config.yaml
num_hidden_layers: 10
hidden_size: 768
num_attention_heads: 12
num_key_value_heads: 12
head_dim: 64
intermediate_size: 3072
vocab_size: 8192
hidden_act: "relu"
norm: "rmsnorm"
norm_place: "pre"
norm_eps: 1e-05
positions: "rope"
rope_theta: 25700.0
rope_fraction: 1.0
qk_norm: false
attn_scale: 0.125
bias: "none"
tie_word_embeddings: true
parallel_block: false
init: "trunc"
init_std_qkv: 0.0156
init_std_o: 0.0035
init_std_up: 0.0156
init_std_down: 0.0035
optimizer: "adamw"
learning_rate: 0.000507
beta1: 0.9
beta2: 0.95
weight_decay: 0.17
lr_head: 0.00455
max_grad_norm: 1.0
warmup_steps: 360
schedule: "wsd"
decay_fraction: 0.899
decay_shape: "pow"
final_lr_fraction: 0.1
batch_tokens: 65536
max_seq_len: 512
doc_mask: false
train_tokens: 903400000
max_steps: 13785
dataset: "wikipedia_en"
Each number is 500 + 40 x the weight over its row's rms, rounded and kept within 0 to 999. Layers, rows and columns count from 0. Numbers have three digits each. The size before them is the row's rms in percent of the matrix's.

# up: layer 6 MLP up, 3072x768, rms 0.0354, rows 1469-1568, columns 0-63
# down: layer 6 MLP down (transposed), 3072x768, rms 0.0328, rows 1469-1568, columns 0-63
up1469 092:525407473560480457427509584372564507491460457544508505431573530548488465515489538471517514467550540557503499535545501517570447545550500409542512525520541467464433459505519472511542531522477464
down1469 092:521522537544562497517530477447499507519492575565448474510518527460481520417456496544554532613562545441483453516500489472546609580475401561527484468485489431559562430477466484498490497442484559
up1470 097:415503502488475502487511535455573503544496511560448517471519529571573536543445446482490529459454548444509467462544545542466535481464483520455529500617560550473512459529573517461513474547511533
down1470 093:464512480554471571494444520511491517501524534460433442526464467531490511469585490486487503480543471487488533418508535552466550451501525471511517480512560520502544509531427484459409560505443463
up1471 098:482449453454555529512483565526535470524530431524554510510450498492486505456426410475549566462528468462466510516485545478541441473528473537535532443494488472543534551514444536453455519482475604
down1471 095:442501495521505498545442479510548488491464473522589463484499446492604525496535521544478474544485470511520564515508504468447553477499478573486481455511492467454521526577452482500440499476479494
up1472 104:549453552528545541444483531481556503563511475428455462407533510480495416463534438477496455544593486545447571543490538455487470544520499489516478508524619572473492521424452570539490455524465535
down1472 106:482551529513541470572510501470473608447600543422557523534545489516491527465481563534469558559486525436481515554424534475443495495578460570496502433436577515514513483501499472462541504480496502
up1473 104:563484471536475456528534470479596500475471468524572426524531498475475510563534480532457520435548503527442516417477508434481454499534492465505534549584460474532512525449489527527537517512378507
down1473 109:545522510462571565521482456451448550490557535548443495537473481486396480411461565486549472590489463495468547517477537535537494469542508521492449499476481538566517468541542512485470460507528498
up1474 110:522476468461526526524548499450500497541476455532521481519528429490500516507538393529478490501397505521495529547447509467560509472534488532470463448513477485488452491430574536543479537521478503
down1474 120:478462576572529491550528429527553517566515472500549548483558499521513516476537570503510481506511512566422557549610451502534520504512552520476484452474536493459534499433512489493470527466573511
up1475 101:459485516520493558493504585467479528486436468492564497480449427465478483500426524490461497430506475461477471438489594538489538555518468489491414475520455489457469500462436526519493543480460447
down1475 103:511514541522503529459551534494444461499459536505504455472501417531465446516511448512476544534402517510540512490510521488437477515440454498517546498526549430523462486514443517469540535473571519
up1476 109:472509510515449464555547481484539480490539518416465418506560569459517449461524496437548471440517487465527525544480523461530505473533492543518498486456538558466562460510465494520474526508580533
down1476 114:448522491520519488475495507486511493477496497530464416480417475543504569517540481474455488499505580501532508545508463448495522513544560507454497481493535547472534469391530591481535562462526444
up1477 099:440500504570441474475483484407516497498492469519513536486507506527482465487494508517524500466528498528490528499530514531446614480508461619512451513507518490470426529500518482501519455551481552
down1477 094:467516481520518534506453506539430522587498482548577458567547502486640432534534479550536481453558441530511490546495458517544506497560518433540513534423480457548531571564537509453432505489555486
up1478 101:499526453475475511512512542542518476527442497475546481515564500480482416510521530496469524417573546535536450547534519530503493484610464490470532448501498433564520507504550535433457527474495478
down1478 099:516433449550480448524466505454491530505510462443492435536433535496502478493468543487489492635530509550456500542481350482531427538502435521499526466478537525475438492440564513475493530514482462
up1479 095:503529525502463519503485556498517514503483529523473471481510528498494476543511524468516566476516546449356458485486487501504531501431537462511489454566467492520551612611466450491537497460451577
down1479 093:463501438480493505460418386516468495499472509449502567526491487519492396507431542528449469604539488558510463533501467423505519530532458504498524576479574508505498432608460539516490506496514538
up1480 097:458502522537497437478526514437475471506488529460559516384520469542474486475526495522456521498462426567492570495562563463493548518505505503508482474460563477562455457454453451547513440449505540
down1480 094:497477498423438602556512476492536512505510516481424447492522508525511497458407474478520437413573483487522501451503503529510496457395491519525481497432516521490471534597540576459535489563502487
up1481 101:459564472501537494479454567525504469549516453463462476400502436542470489529469414449502625487554509552461469497528552542467452483518470510532487498470552479486477452521476527472454542537529506
down1481 098:484503521542507424499554440508493459496527459514436503447483504468606523512472501505437519408497421531590541471507515419475581476494482527562478480583461576447448413504471400497521476534571493
up1482 103:519451529511576477484489475484534461469475424498513508509484467426505491426463472531556544479506464473457558550458496505520539442492410562521551497464537500479460542490540471553516478521445526
down1482 098:457402484550520459503460523509541483509470478514483489481466514524486509517456525440488507489515488489474524512508522497493492540486573549522565535466500493512458496495543511505518542589549509
up1483 096:561520498469483528542494479449505506493497508502536483459488539506516518494487518481430585487558539500509519513465499500503515536580563524585522537551504517490439498469524575498501549483449523
down1483 095:509543533532539436483500559509473492507517545517503506551522449510480529492474456500526502494462481476520465487404489475560518517436504453481464491515509503475487467463468477424474510540467518
up1484 098:510471512485540558515489490534524521560486405535546501450501515514581537474479432412506482530542575476431419461617526504490474519533442538578545500516477484507489482539501519481566519452447480
down1484 094:455579470438569519453540495495513496483531461509488430533550492515535465516482568521480509543463430546454524503455493521510535543524498456494518474455574471581493496454498490494500526541478505
up1485 095:460558507421508563513426524509557523526603450386492493577547514492488447524490496476443520502537508550498493512510450508504498536493428613479473478475518523550409565524524444500465507454517613
down1485 092:474443468506486475487534526511498517431463509495507482479564479554408539501499449520531494473452500532435549445526571477462483490444513491484495522552493447438576425486552554514579513520547496
up1486 098:485510459473460556568554507462530522483475502479600497471516471540474438491482470459455498457528473501447565462528560586412429456495465468508461513541498527458486560540526513507522480503402560
down1486 099:497490507478505416445502556539509478505464523498536524543537548462414474451563524549518420542597474544550508517483539510458532512493522486540570485494520483491470547536481435510459438505534467
up1487 101:582503512493472439512574490607557528496578519455571453470494503469468465588515439549499513487436464526455493551577539429538563454523410508520479458497561527497487466535581467523479559427471551
down1487 107:522471469479522536528501454508547485502472540470516485429492472529481540510539482497467514495512577439474491519499437501568541503425507468520534484555487446467514504490520516516475575466517581
up1488 101:493527509489506521505514519505521509533469547498450506448480546439538429501432486519580519455443462528466542489495579482461534449519443545550523435508513504474475577447507452527545452511512546
down1488 103:473477465504409500508505517457424470502469472472483470500496515474505500474497431445446515488541512493504532488505549431485525444522520466510534538575456524489416487426430474473537480522496566
up1489 101:522511533485529443538480508465605637516497442513529447496475524545438520449526529600505469507524411487441493513480515454546509428431476522546505453557464469513529536475515470504434522520458485
down1489 105:531452488530502513519524481503392487417519508392488525462488530553485465447447524459491553531470619463474511504486478469545486494540594447510550460539572510472458494497493540513526506523518535
up1490 105:451467496452558525536559421458487426541451539556484464482490485467574511469406536539493551508529547493503562545557399479514464580492506544504493430487475521465435437502454453481469503513433500
down1490 107:494473436487491569461548467557492527524529578521395532509400451439445403528506508477535576501493479550521548460437492566560509504517540494518525520430537506581496438447555561494522503507492499
up1491 102:484503583484476540478497468452550484567555455537513489424500488482495444519602533512563451577523532444503478464534540471478432528531473554532532570466474523526450451514494522525384470494491540
down1491 102:516526490517508449507499519536529542473518653500500541532468447502523539431520502495540465451519530464492477534558486485469447502512500483516481476543541491501524617482502410453528523455467549
up1492 100:528560502443506482498498499488441518533455577447481443464519489444490423497430482478523535542442451460501539457479559502515497456514547477468462431488483506501484507497533427500445520460495533
down1492 104:530528432470506513504580492511479499510462459569590447506491515435461478565541464517475401492518593506579554429512487502491420511535526531529439478502545547516468528479448484475425466467525509
up1493 109:521530536512486523472536529423521601522466534476579536471513490425540565501501511520484433452477435463490494540451539484552392517514486526535523475473530497560465557430523452494446528451517483
down1493 113:519516444509517385523455468537541482491481468521544459486450500448455506509541460458495569440521451567479529429490464540504464446446527488516513532506494446602553544559487483478517487506516536
up1494 106:462428507491458479490448532540460465550582412482488423557494482474552453455486539504488567478538471469462458528536469527458511558465459526510499485493474543463536480533500529510516526527432463
down1494 117:489529512516455498570483507434484478472526462469529512502474519540491538494468489519498521522466599462515484484538512548562544561450449408523534502568439509494455570534497485481407534480504461
up1495 102:525510512471477505521476521563534561491482579482462394449507511488545501499448532465475502451513554527452513513464483453481511434503468467501579443500570488541492517499447505574476490508427531
down1495 102:481388514519461516517524453474506459554500486520480534534514503579484508449547463530523520496522509513478509464513535584417491527510463527492397568555511459512498465557477486466453511547434472
up1496 102:464506510495520465500520529485444519466538514453475527442538536460520546538503481458490573502473486474507563470525531532514537507423504553458530472552534525557484516497462554495548418437529502
down1496 100:503499471490466556509466519496496533512501488577514486533450472540461396541481444515474421497438505523471472557543467465542467517521445500427563521508528492437511511505561471522502501560489562
up1497 100:548447570470446499488487517580454530456543430542508429509587544545507504451522485530497551506437492428495522457511479484465499528545503513474479499561509515500466474454457534557484561474518476
down1497 103:450527478483510541478497523491517510534523496540531492445458452414501463482450479479485495492594471550474579445487530503518532438558480469473510456496508472524510502515429498476527417511455467
up1498 095:532443491457485504564513629499469530467505511416546429578489462587498521461461504518579567498532475499518508572538468491502471499531417535492544502491485504478455450541536417511481509454449500
down1498 094:539585424516429506495458481416525517487472512485471531450451490485468481576543509472431461445455534517428482454540539467490561508467575533543471510404501511481476452512490571494550483414540465
up1499 098:463538515486552486445490481512525505492519487465467531466497542482504527555480465374508471500553463510491498537517415485505478439546512567550484515481529475560536496417541489506543514473491500
down1499 102:528470483477474467486498505499456548499442553517407470565493514479535430525518543513551515475498505492479501503467449533492477501508479476520509520495482503449471508514554472464453423534518431
up1500 113:499466491499646473571555515520472500522481444497543552472497471498541506476455550505499466448539626550487515596474468577454531435526456553544470501543595453495480482480493513502565513531524419
down1500 111:459485451531508528494553511531493461532438473478438527579497444484449537466513540557459470640501506480560483437596517542440540495560532514465470550496594446452538547445533498479489503551493546
up1501 094:465479488552550444475442550511476505473482446484517477509527481469491474474484543459510539399518500486494551534492464470445498485483475491452563484491452499565484439495576502511545469488478504
down1501 092:480451475440517533493501476523402523508506468470518514498578419526465537495494448557484454464402465531605528456527461522494531445469523580594493542470539527457510516479425536551521525546503407
up1502 097:544527556509491453479522529494487530504543481450464483470490522414501490621477534529519518505436445500457460481532512509569553441471471485562513487541516530496496528507542461519596425464495561
down1502 096:508506498487500485502516493508511462499459441529448505422497534550507548498505485456587511488489500468547485454505514516478511473422526542506492523482477435488479545512474535494537491492532539
up1503 103:522446445498498471550456538490504527527517506497471453478479516539542450545524426516521512514542493536407569540394506480535485499533497525520463505452439478489524521442496502525472541494470539
down1503 103:503453484524498470458506497494523519557434432535478499558549511433439423495470503500440485430480460446583575536484490546594454439507474504472468476565465458516491453568454581519515485428534446
up1504 095:528427438566625485528431579532462499493479514504484472530545489438480472529504463483477551518484478456491508502500517487470425438569493443494525405538508486629505554436509495486462547465491560
down1504 092:512554492459483527500529436466514562473502538463544439433470512497495532555509527489537460509562495492519492496490473521526493472525493496517489506434498530514509470477577536487470486512491423
up1505 098:526532483519483592545468514502471521502510475537486502483561485487493521577497485548451551436505575541446528468445529492538513483486450461417490489477521532495521507429493479562544585439387508
down1505 099:532500552536451422525513487605503516504492419476513582520533553570497425490443493478573474433489480523450485481525552509433506392456510576559561480566526510484379502537419465568548459553487503
up1506 096:527484437406534529464504544512515505520519442503481457499565487533507450497493514443498485527500501548519532541436497452515489519522442591488422512485493446497437533501535529545461520508512487
down1506 098:494474512520494436491482472542446456513448521506451503498479533535534541550464486545432476421477464499512492572494527451398568539479583459517561463481559596460465462497493525556505486524498446
up1507 103:510445457434588499535562505508532494480469451547468499527495438493525493464434523477463468501498504509473521488476497535488582537517481489465501475470450493508502459440450557502433517459495534
down1507 103:484529537452479488491483481483494447489489529495597493500426483435411504495570512549431444466487485470502486508548472527413518458480455521495495517442510484536576505493544486484482479492523461
up1508 103:494572479390475552563486540493563518487485498480475548494474518509484493520555419515534576481522545450508444558514434597504486501538474457567568465476531525512482508508420552504563420459494498
down1508 102:503450497473532520504502440511452509499447503434513554458527534527563474475520551463537476553556512567520530541513454451498515468522540498530478494548422468541460479549515412484419607514527486
up1509 101:546514418481533453520555506571499540505460490445429525544547454464565581503556492538492513472514441538422445515477554473541447526480427440506490445471534465568453507465519501541513525466525456
down1509 098:524427515551580513463484510503505479515488484518565514471442471543474436536525539551523516478485541529531522485507535497413473474543573503487484474494508494426473546445465519514458389467474444
up1510 096:567462516429465483502502521536549485520550500483528453436539539510496485589501500511500444536492469506532476594476525486425530538555470529491447480589546521503471464525540520562534502572514516
down1510 092:486513433490450457563439456402497531529529466429532529509535460594493512492495498466494504442490488504485481522468482577491504475498504490533505551541472496511491491498453569544499500507491517
up1511 097:550549446447487504503546540473587486537498453556508503408519458532512485522512506498511525496478531461472402478491564491531528474540542457510401491435450467567481459528540539462453430478494528
down1511 091:500475486529501533450495471491465541488555542431517501568441494517535472465511509547492451470510414492491495523494477503478605491506486511491511478477471460483530523472488408508487487480504494
up1512 090:525491561501500467462450538540474468524554545506488537478467536535479521490535512509500498534495440551479544431515493460477562521498471496553538455459533554546513586492473470513542461498511484
down1512 084:489508432462478548536545415472523472530444473525547491541476486536511494508536540537433493544476534434439516539464461573541478496511492522540490504457481469465491519530448476476452538486570580
up1513 090:539483479489527549421546476504542499552531488530472544518551577524519462534421530481531489508542522481515513572503523417401470510479462498436535473560532447589472549504508486454585561506475468
down1513 087:502477396517481478517432497497466493501451506525555447514440441477482492492565476486432464487515470560464574480481421502555512412517593480542537471463467518464538517490451540432472468517516494
up1514 089:509517527522481520420511510463481468561436538501458571523479467516519460500427525410505547553434474448401508532506523456563471552487469608488554526538480414496487453474538460513533462483438496
down1514 086:500545462479541483480496476451471498472519546507534490502494520431472509529538522440448477450488533585542532457472483548547573469498543528511469448541492477485458462451455537557438479473436466
up1515 096:448507533566522508475496441501482491468481526476419472495508487495515520521442484478524524517544476586479527502466514522525523452490524515497535549460490538543493559475523406493526479544514546
down1515 088:491466476510514516523585544455600511472500492485545569485486491466504438478571492520503475475560487490538510578547449469480501537495433490506492525515482427472447526492462553559420457520512483
up1516 098:561489546458550512476480453423516433487588460535606529469540515505537422500417480434506495491527488510528507570458503565514440466597521487539495456505534459553459504504506460464513503422464470
down1516 094:519529467504453441488504491480506496450462475491498500518492495475476446525615471563466502458465455496437549513507536549467567450498524467494492531555484551460447432553467509437504432535496524
up1517 096:543559483431503528469449491501521458513480507475536492548435484486553511495458432480558457478522521509550522448487450462469535472478523542514498511493554420572494488499530507516426496363474463
down1517 098:439463480544553508565558466549522509486512483472479493504522557455516469489537541507497591487558506527439470469523544480449484530546495535449494453435494513460527490450528514472539566559510410
up1518 100:461455534450533432468449535498409473457469451499415518505505504577469470479489450465503527453477527528489520515465426503470520507469524534504481483514477529504438489506452466515490527454437515
down1518 099:531496486453555575555476534584496494556471514489516534401450529457466511513538529512571538521543549553519556502443499467450527522544465489511479541471460495490485482535484476487487466466525495
up1519 098:479505483454546451495516538486507422508491443512546510529494477494475493476508523427465489424488490434495461517503483527452515526580503548505473505566505562539489408429456536528509497422482488
down1519 100:503520479524412506520514487412457511546478478515494484534545562529515465439533440552483477554538539456472552490481498507573491502474469460519538484442532568503468521479534585526464520462519500
up1520 096:530403532474529498446533517519521449612478470551546520538481533462556452495410441496527510482489513482508562550540544452439509559523460512422459493573544513587510510499415514552536516522529459
down1520 095:438524449411491473505460468425426455425550549448503514519473511492477550554531533497501430622495472467527525546453457503488435472543512452487520473477509454493477544509549459519465497547558536
up1521 100:480431520548414459478474536467516556486473492462567512387501490480557521467486517547543541409575458573528467499434479445538579422506485464470471469542462495447554537489465463489515530535492466
down1521 095:553516493551440501453475497460496483497478544443557499510455530463529567471481483549545405457501493526495514475478559525502509612460523498475523435412585533541581475452505485534464529486505514
up1522 108:502396524420454489519449501432530480467479500431498509575531554558505503520439464426464555478553533481469598556508456584469547456468563455528563445539477535474479488576488483481550507568513545
down1522 114:501445424494450498467483512559491503520533495424441570482451576509447493498525462545503464522554465434496479592452501536563508501520451516554509435486583560509518553536507491532536460537552451
up1523 098:542602522403502493556481522432562558503546481440480557452469415445524517521440527453465466475481480594506510461452484526549556441548440454438474427554471531524459478450460530505493539440447517
down1523 097:463546503498528460415451471501497416521444505492499529504615470536565500497524438533502494451484495449537467593461576499491481542444528550559538505559567447543527537516522447502521508566513469
up1524 097:463538465517459461434477459420484542472455488514477532549538474466583449447476505423512567517525557453529417477476521453503527431530500488407476517423511507472497508556508506449506524492496504
down1524 092:511449462514475551511527512522517492462482512469517535557481493467449486461512644448484531464484470544454528537593440469435431507523498454507490519538526457516473504523565518567460511523564538
up1525 102:380530550417547439500431496402532509572439569491503503551491487427425495538466478530515509451504456438473504443475572490460489400530499519456483468520529480516468467510525486517472491474480511
down1525 097:553553412592508476571428551500491563565544501477528497544527462542469483490511478457518464518483427409492476516470490514520536458478431491482490481512537491478497560476477464498484488485522508
up1526 102:460519534528527555530516499471559510388537503413582517505479482453520484507424544494472499441556510448556479527463495528561487475498470536518561522504564518538463487439451488610512491514481512
down1526 102:546508496494523501489506553404490493483456578549496479490425494437549494444486464505502481429487509462460495533488502495482483511480536537543507498540523518449521561539481483489502453465499492
up1527 124:491522469449514531504471459486524472482523547471451438486494504456451495467400516454497476516486522552511546450495524526477424462515524565431506455514538446532499491451488479598512508530471555
down1527 121:483505542512498451470458443526523489540507552515455521474492516499516538497525509530491438482460532535556579559457551512502514473456554494516535435504527465489579523483486416490503476482531494
up1528 101:536430435569512471474464549493468490489499441483563421447487438597543470453538538487499475480493530564411483546521549468510511551492441529464506476494478452518515487491395426539468448449454466
down1528 099:468430537486478447528473409485534516526495480493537503587417534535496505532482505437483494512524448507461513489498479449448495464531483497504527468432529477428516458573557452576546526438488453
up1529 097:528437435466504453475503474436489523456522477485493441487511493511574462479441463465520453450514481496487441474521497455469497513527498504509471529478499563502485576518545573543551478440489531
down1529 090:473505549542538526475543490484492481528441533506567491517516421541489450525524492544491515538510539432553510494461530534526533422473518476447531456499464436538497467579474440524510556541523517
up1530 099:465516574497514530486400569493561487477441559478502516430537467451514512445467452476525486489501529444463557533451493564514493526543558476499542551516485527508557501509472443468545559488490515
down1530 095:534493509499541514477526483542468556491511470518489469482440486541522489530469523505514454514522522534503403499507517436425492520462463484489490470433523462549488493522433508503441463558472518
up1531 100:541481550515487518502480480471493439461498496410464522517491494469452580501497500452557475526519469486459517566543452529539537474476453513544458479450541461500460517510607528516609521483489442
down1531 104:439492441412468441513537552409514523458524514468504486433559535515513485486521497510558525495506536479450497498568479502467457579490561491495547521438527511519499516449482491510491383463548476
up1532 099:500488473449482495506474535425544472471485524505524491501549560433520460445491455459509431481525599512482490528517567521510462574543470525575462477459505546526516539423514459518501536432495561
down1532 096:495535506475491482479451474480518486542510457559502464487458436521538495533503475535506492503530509511520477444542475507517545467515552538504529532501509535480518491568532492512529459534482471
up1533 097:519551484492529524505514470445548499457480525545405467493518573440503481573519550561514534563531386528464520483470438516507553580490468419465447473466528552521493546520557456505590492485460498
down1533 093:522424496457497498483464439535530497502545428483522492550468482585509430511438475440480501474460508552526481541568502453509460458499538559462484554492556452513454500493429472568489496448494496
up1534 102:454491496457509529494463480494541461539558528482534493465526488486602450500531460536512491491493549476424498454477483518444498528464510502455503549537445541563563475563514510545440471488520530
down1534 101:485480528502569497487522491524474526545460498503394518479609504492465483510592510527537554546516491540505528491422435519470423420551523496429427544464536493535465492533434495422466510543507536
up1535 096:531571507405499507489448451454479493498462512504529472412497543511523475509483518488526512488498503504521504447494455445418526513491477488477462495494429445487456460558503401473502554472456519
down1535 098:470468507522480584498528508492527463475473475515408511522484499566393487446515488475445542582457498439490490512538516572551512475525496485464526496499547532462485488456523581588462445528520556
up1536 087:579516498442524492508461576511495464542526527593572497508494479549517470506517436410491465520453448471528450512495457508490532523575466586548507430447495551552527639496445523513491463501502468
down1536 080:493540569536464545518527499509492474457498495505446513492513537456455506459518532540564470540543476518536560457506519577500516481480521530461500560552506522476537439495480482489516523531485548
up1537 101:460525454453511536497557511371497518542544488457485460463519541513494541469528475451521523502528500438463552487473481479521470515495517529583464473515494511529511453554515579575535502528509477
down1537 101:473544522492492520478495534554491484485471503499466479497470480478574523572516445483540495503454548506560470455506431523493539428482557485414568540546526477498434471491494489536502580432505522
up1538 100:511505522473539447432545493554523516448544521511509574552600535460511491530508545478499494452468483526497527535532504499480509505504538547472538427531535528483531479538513531508494573496492517
down1538 109:459540474504506449468495516512441447489475538521527497469509469514512537485494501484484575496421528529509478469535490478480459545499468544539539593540508555415531496471468508544494451502496477
up1539 104:535464468453508504515459568501479534477551470443501484508551542494545467468497494485509524494533503469448493537496528510503509542524495449540545546501522553511488579488447571512553512482478511
down1539 108:450496498575519497457468520562513477507519456525485510465549493449519537554454542514469546436470508545525444547492546482513505538480504540467446476532508461478531472513547479505450479495518482
up1540 103:462464518504515467529539468527520445547515471517445489464524509542473466509488446523526493503522453513387520514523528474474524517599486539497500501496584557537493444499501535519505499454506537
down1540 104:455492458577469517553475523552495517521479445495542543595491480435464546543560451491466514490530503489480520469541532483452486454449522411491464431408511472532533518520476471544468483514436484
up1541 099:530466550472471477512494486511519481533454537502496430481552395454500499484544473503489420529540442508469566568579509528578553443513424495550512498458499503557499501521492516496452536482488526
down1541 095:484463508482522426548445507505569525523469510484499543449518480556513537479461538502512482476499467420463471511414501483517484571412450541463518474586496554438478495531470593529520545517466560
up1542 096:408449538461532511427405489495553523516524419482496554479498519512518513513471511491551441434531454529535500571457547510476473566516465516535562468546510533540474525550595493520495521532447471
down1542 092:543465476482519522514498548539473477476484530466554449567471461431499495493504441543558484490496537542445528562473405500531492411504510531450497479488492435469504469487505441517530533544488521
up1543 098:547479455450523527556511496479524526552520549481475548464510439468476570516508508474555556499488429552426473510499453512477477418469472526513552469469507516590445494458471523497461530415407490
down1543 095:545450446514518431487578509495512466463528478512465496548520550538577478564466512510483462554494498496481540468513558476501494518503530495496514520504547507444530493464520492434520519499538520
up1544 102:492592491450532514461445489492524458535479492523501534509502494426534441542475405534415513473499522471538529527471447572472490528463527439467481450589538491568510458492487445515512588418486513
down1544 101:482529468486553502542520418420560464469492506437474412507517507535549531557505500507521558535507522468477478539526468465526514481409464516466496399481490507566472471442525509499450488533441437
up1545 096:488522546477528557509527501528550513498581441507515478513530416472535426522476592490499542466540531518581471512450483462527501507478491402533498452520549539491515542575478463507582514503460479
down1545 101:428420466493458400434443586507454501563421517476535446466525502520502587494561529532514452467554451513449468486549499532504597511419574594482544541479472531536522488502499478513489500512533552
up1546 099:447548551541442556526465531504459467562467478472533448509470474563599404537443480442495500462511553516417528561565447490590519511517455520448511486504495487537489516449470472588573405554520476
down1546 096:527503496554505523461466487489525526537458468448447509432503506447490569442486463473505443529438565510576471484479549510487483514555448428520505563552495492489464499527577523479538479526474506
up1547 099:414489487489466488534470556493480441438575527519537498465483462560523519458494522458556430498484491507568519540460509605568507502538447538535457511464524501592556501475632487523525501478439600
down1547 099:522498571428534469498501530556537479536480539474458498551508499528512569533495509462462485531526488415542438567584536508485524447505596478463463525518513547483488509483444490408543542460509508
up1548 098:462435510495527541458569492472608403493503501538475489539439482489528447472450455472537539555483503422460554609554501499540468523583458515422518456493557457532479496489582432500580441455457540
down1548 099:466507418541577451526398509557523502454525538437493523505448480503571542495574551483542502457509487535493480437515493559433443448440551570530465526470507533439485473420491531544522481505511506
up1549 102:497487549514560531485559508411526529570457524555535474460512569503538448552523454506510554500451524526515553536485511536485487446522485505531455502461529514528497515500474485479451513485515471
down1549 101:473508403484448525501483575447521457488485474442503501455502503518577460564536440529427505596514431549479490489463487496515474485510467515462564532500501517526486470496585498512479481458479522
up1550 101:454601481478492512477574475465593543545501532520466501515500466493589474528464508445540468495468579431562511542484538513569461536550459474479542475517496475471490554523498462485532442495481528
down1550 099:448535535525440548542446457533423523549396471456473461506390446478501456526519504493501438540567486568516491433464447587556475431452560488469533501513495454459505438559540513529496574486476562
up1551 106:478526418486510495572417533566491493491444469387502451516542441428452453474451500510488444536517500458523489588562554424411452398516477442532516401526536490532472552481510515530473523523526494
down1551 101:550504514455587484587511537533562523448457509483557515505437495527474505553566539511463444551559509493515522515516454484493479502450480483498450441480459485499455501529505437529464530515502481
up1552 103:484505511478498529506484524529476525599504503494505539475481440572447485503556530511474536439496501537493510511492563480464528457546471500486511499468478521468519535487584459495536511517451472
down1552 105:441502546502456496489588497487530486454480462446500579481474411556472502490513482499542531492569495518539517557429427509524441483523509449502466543457524479476524529465539542497502488449481543
up1553 091:496443479544422516519502520551447461431528543465529510487501449481458516485502566511516540538514600520494508440511431519542510457455527603496550480463474550498447512515508482523542544466502605
down1553 081:495560512480517454478441494518538543540507484503576469435461522548568438521530499464506483486480429478470539558499533530451482543550421448534478508568558504487544544461515556485460572545535414
up1554 112:471540480517504542524482454580522472464495543515494484491535516531484483574492500551516492501473456546420493532505492450430535514552412619582448452495594458543504510447474478557542568459461500
down1554 123:413522491473571505489544412521472515468477558477566455523578514492434477435478521423448433515526456550540516468522479522531571537555505472483455461511515513526466469512503507420504478526513560
up1555 100:501515523528530556509521477446506508530484521484476494484482488481538471511525510594522442476465468491476534508512533571441435574464471488541512517457504490492491491508473501570504543543510532
down1555 100:449451492519501412503475461506469492479526463518474487500524529515545400490579498498552492518498560468492458377417472532525565506446491453438506480485515509529413500520521506502546513519506484
up1556 102:518482504512497517497513500417514551515549417491516448419538453585493478478507467436500501477548452491480451537481498416475518573544444500519458499539515487494523545436588449521501497481591429
down1556 100:496453430564451494502502480538534509481537482451532553533538529515461532461483531540475414527499478514431506454555459539506513535602430517469540489549511484491491517434513543443475425547492470
up1557 087:469424465560459510415517510446554510558498424468455586495508526560424476532479541502489453515561455479504528491536516480517541445455468522505505464523502516487466594516507501525565515529481543
down1557 078:508532588401467469535451450503441469406503544531533493403532428437570506485526488537537478536492536492529503530445520493478468511512536517511445525444516536560557468459499478500501515463465439
up1558 102:524494462494533493518545505510517522516564486513489497526541470546495506483563435474505485499472506516511515552477543446485523500479519486501490552502548438524551495467474547482507505414441469
down1558 109:507481572522449366424515564538581483491544508509526478512573521520525539415504538481545474423537441413500489457542506536461495540493480502557503512469523557493462401446529359552513505508520448
up1559 100:475436482491529478478566531482480427542540448515485506463574534521504500512526526444447503533473493454500497479446503444458475490556477471404491459548494506534524443487473511491512584533495496
down1559 098:516546508502471515532450464532570501526454561533534526527525453467480505477519467537498517458512473518492452558497447531519503426555462490469508443470474449475475492540439515484439514486454543
up1560 096:479425454552532464514571473489478528507518538507548449490551510539542517513442465557498459502508431411523437552439447425486393543542461542565531496482448516547552483589448443475486477440478453
down1560 089:442491585515522540494437534559568467540571521466493528533519501448620500510507582470520517542493520453489536470473545540557551507464478475516482483494629505442508510474515495584501533553444492
up1561 099:539490530505550492430551516491547553486461486533581546469552529473541462537499474477546538518514438539460524483483483462474505464538467476530546420495538471550523497541509568502506469438405527
down1561 100:494491443488480508559488481441489514533451545503521443534559466496506517471484411507467441535552564565568475514487561521474469506523616509480502538531459493435399498536485467486504514492513468
up1562 099:511565411494490510519535528490515464513457484546494479502518501515461476514499574500565534430469465513449516570487486551513485566582456482514498546461477495524479503494517534518491567520466569
down1562 095:481406514443534503450541513512489567546564496484511490555518526513477444525565509518560483514514604544511509524490508417552510472495439472535467500550550500481471563483571490467489448492501476
up1563 100:569524543506512568524426471526525514486495425521549534553561476518465550535471476422528508535505482441530514501541453605466498442445537461455553512504547491497426563508482497513506491465411492
down1563 104:465497480447558461447471437508496420503506532474432464491530493532504499528490545512497496457555461505453512482497425439576516490487555539492465474519448479506537468516491557480509572487552480
up1564 098:481511511485429456482502540445417546500476485499571471458500550512497523483508492440488512469442510454551528498478579497519467535510455647472458470473501502518434509482478520466477449508501535
down1564 097:456544467501525496507443547526553463413488491490452499512450424497516459486514559536487552507459484529408454520589527431457509481537493472446548522486475492533460423503461544522519497491576467
up1565 100:430494479464557521513533532515479477491566500492478499456510497546516451495487484546508538487484533497490507515515428461518478548459524480538482459456452497490401411545509512542509516477484476
down1565 101:413495545460565587464441453519493478542517521517504500554459492571659510490461507509472513515485489441444493550532487545504489512481517505508492561521490495471511487498491457504564512485505460
up1566 093:450584475506536486480540484532487476479563542506499530473551488515554521597529527551466466501434505517544504460465501513471508499484486466478542526551538497535484522554501524479555488452437501
down1566 092:557425559496402578459496505478469537538461465470483559566454569506477464520475458493437422446507433519422483493548483493534541494514573564499548471477499508460494497438514463575407535517500594
up1567 092:438504515456527480465516546504604500510551501468488512541497515484505445504484528483495490469570448492501492495541430492511480502588490491530468512399485518477447553537454481537539457512511481
down1567 083:557508593525432507518515440511478480479476487550521491395489518533543510538452439515449535425518581504517499507479528445460525472464417540470538501575564518468463440498502511528475545478495458
up1568 100:501541431509508503495425492465552463516581461472483463424466559494510377560405583474527512461518562463418510468494384509562477464594522494476478531514429527518486462454473495507476491488498504
down1568 101:502570508524544556482497473546484581375494507531491584496535496539496550508508477452513479484531585474514501543467610508474491551500523456494529482520481521482476452494546529416483569502499491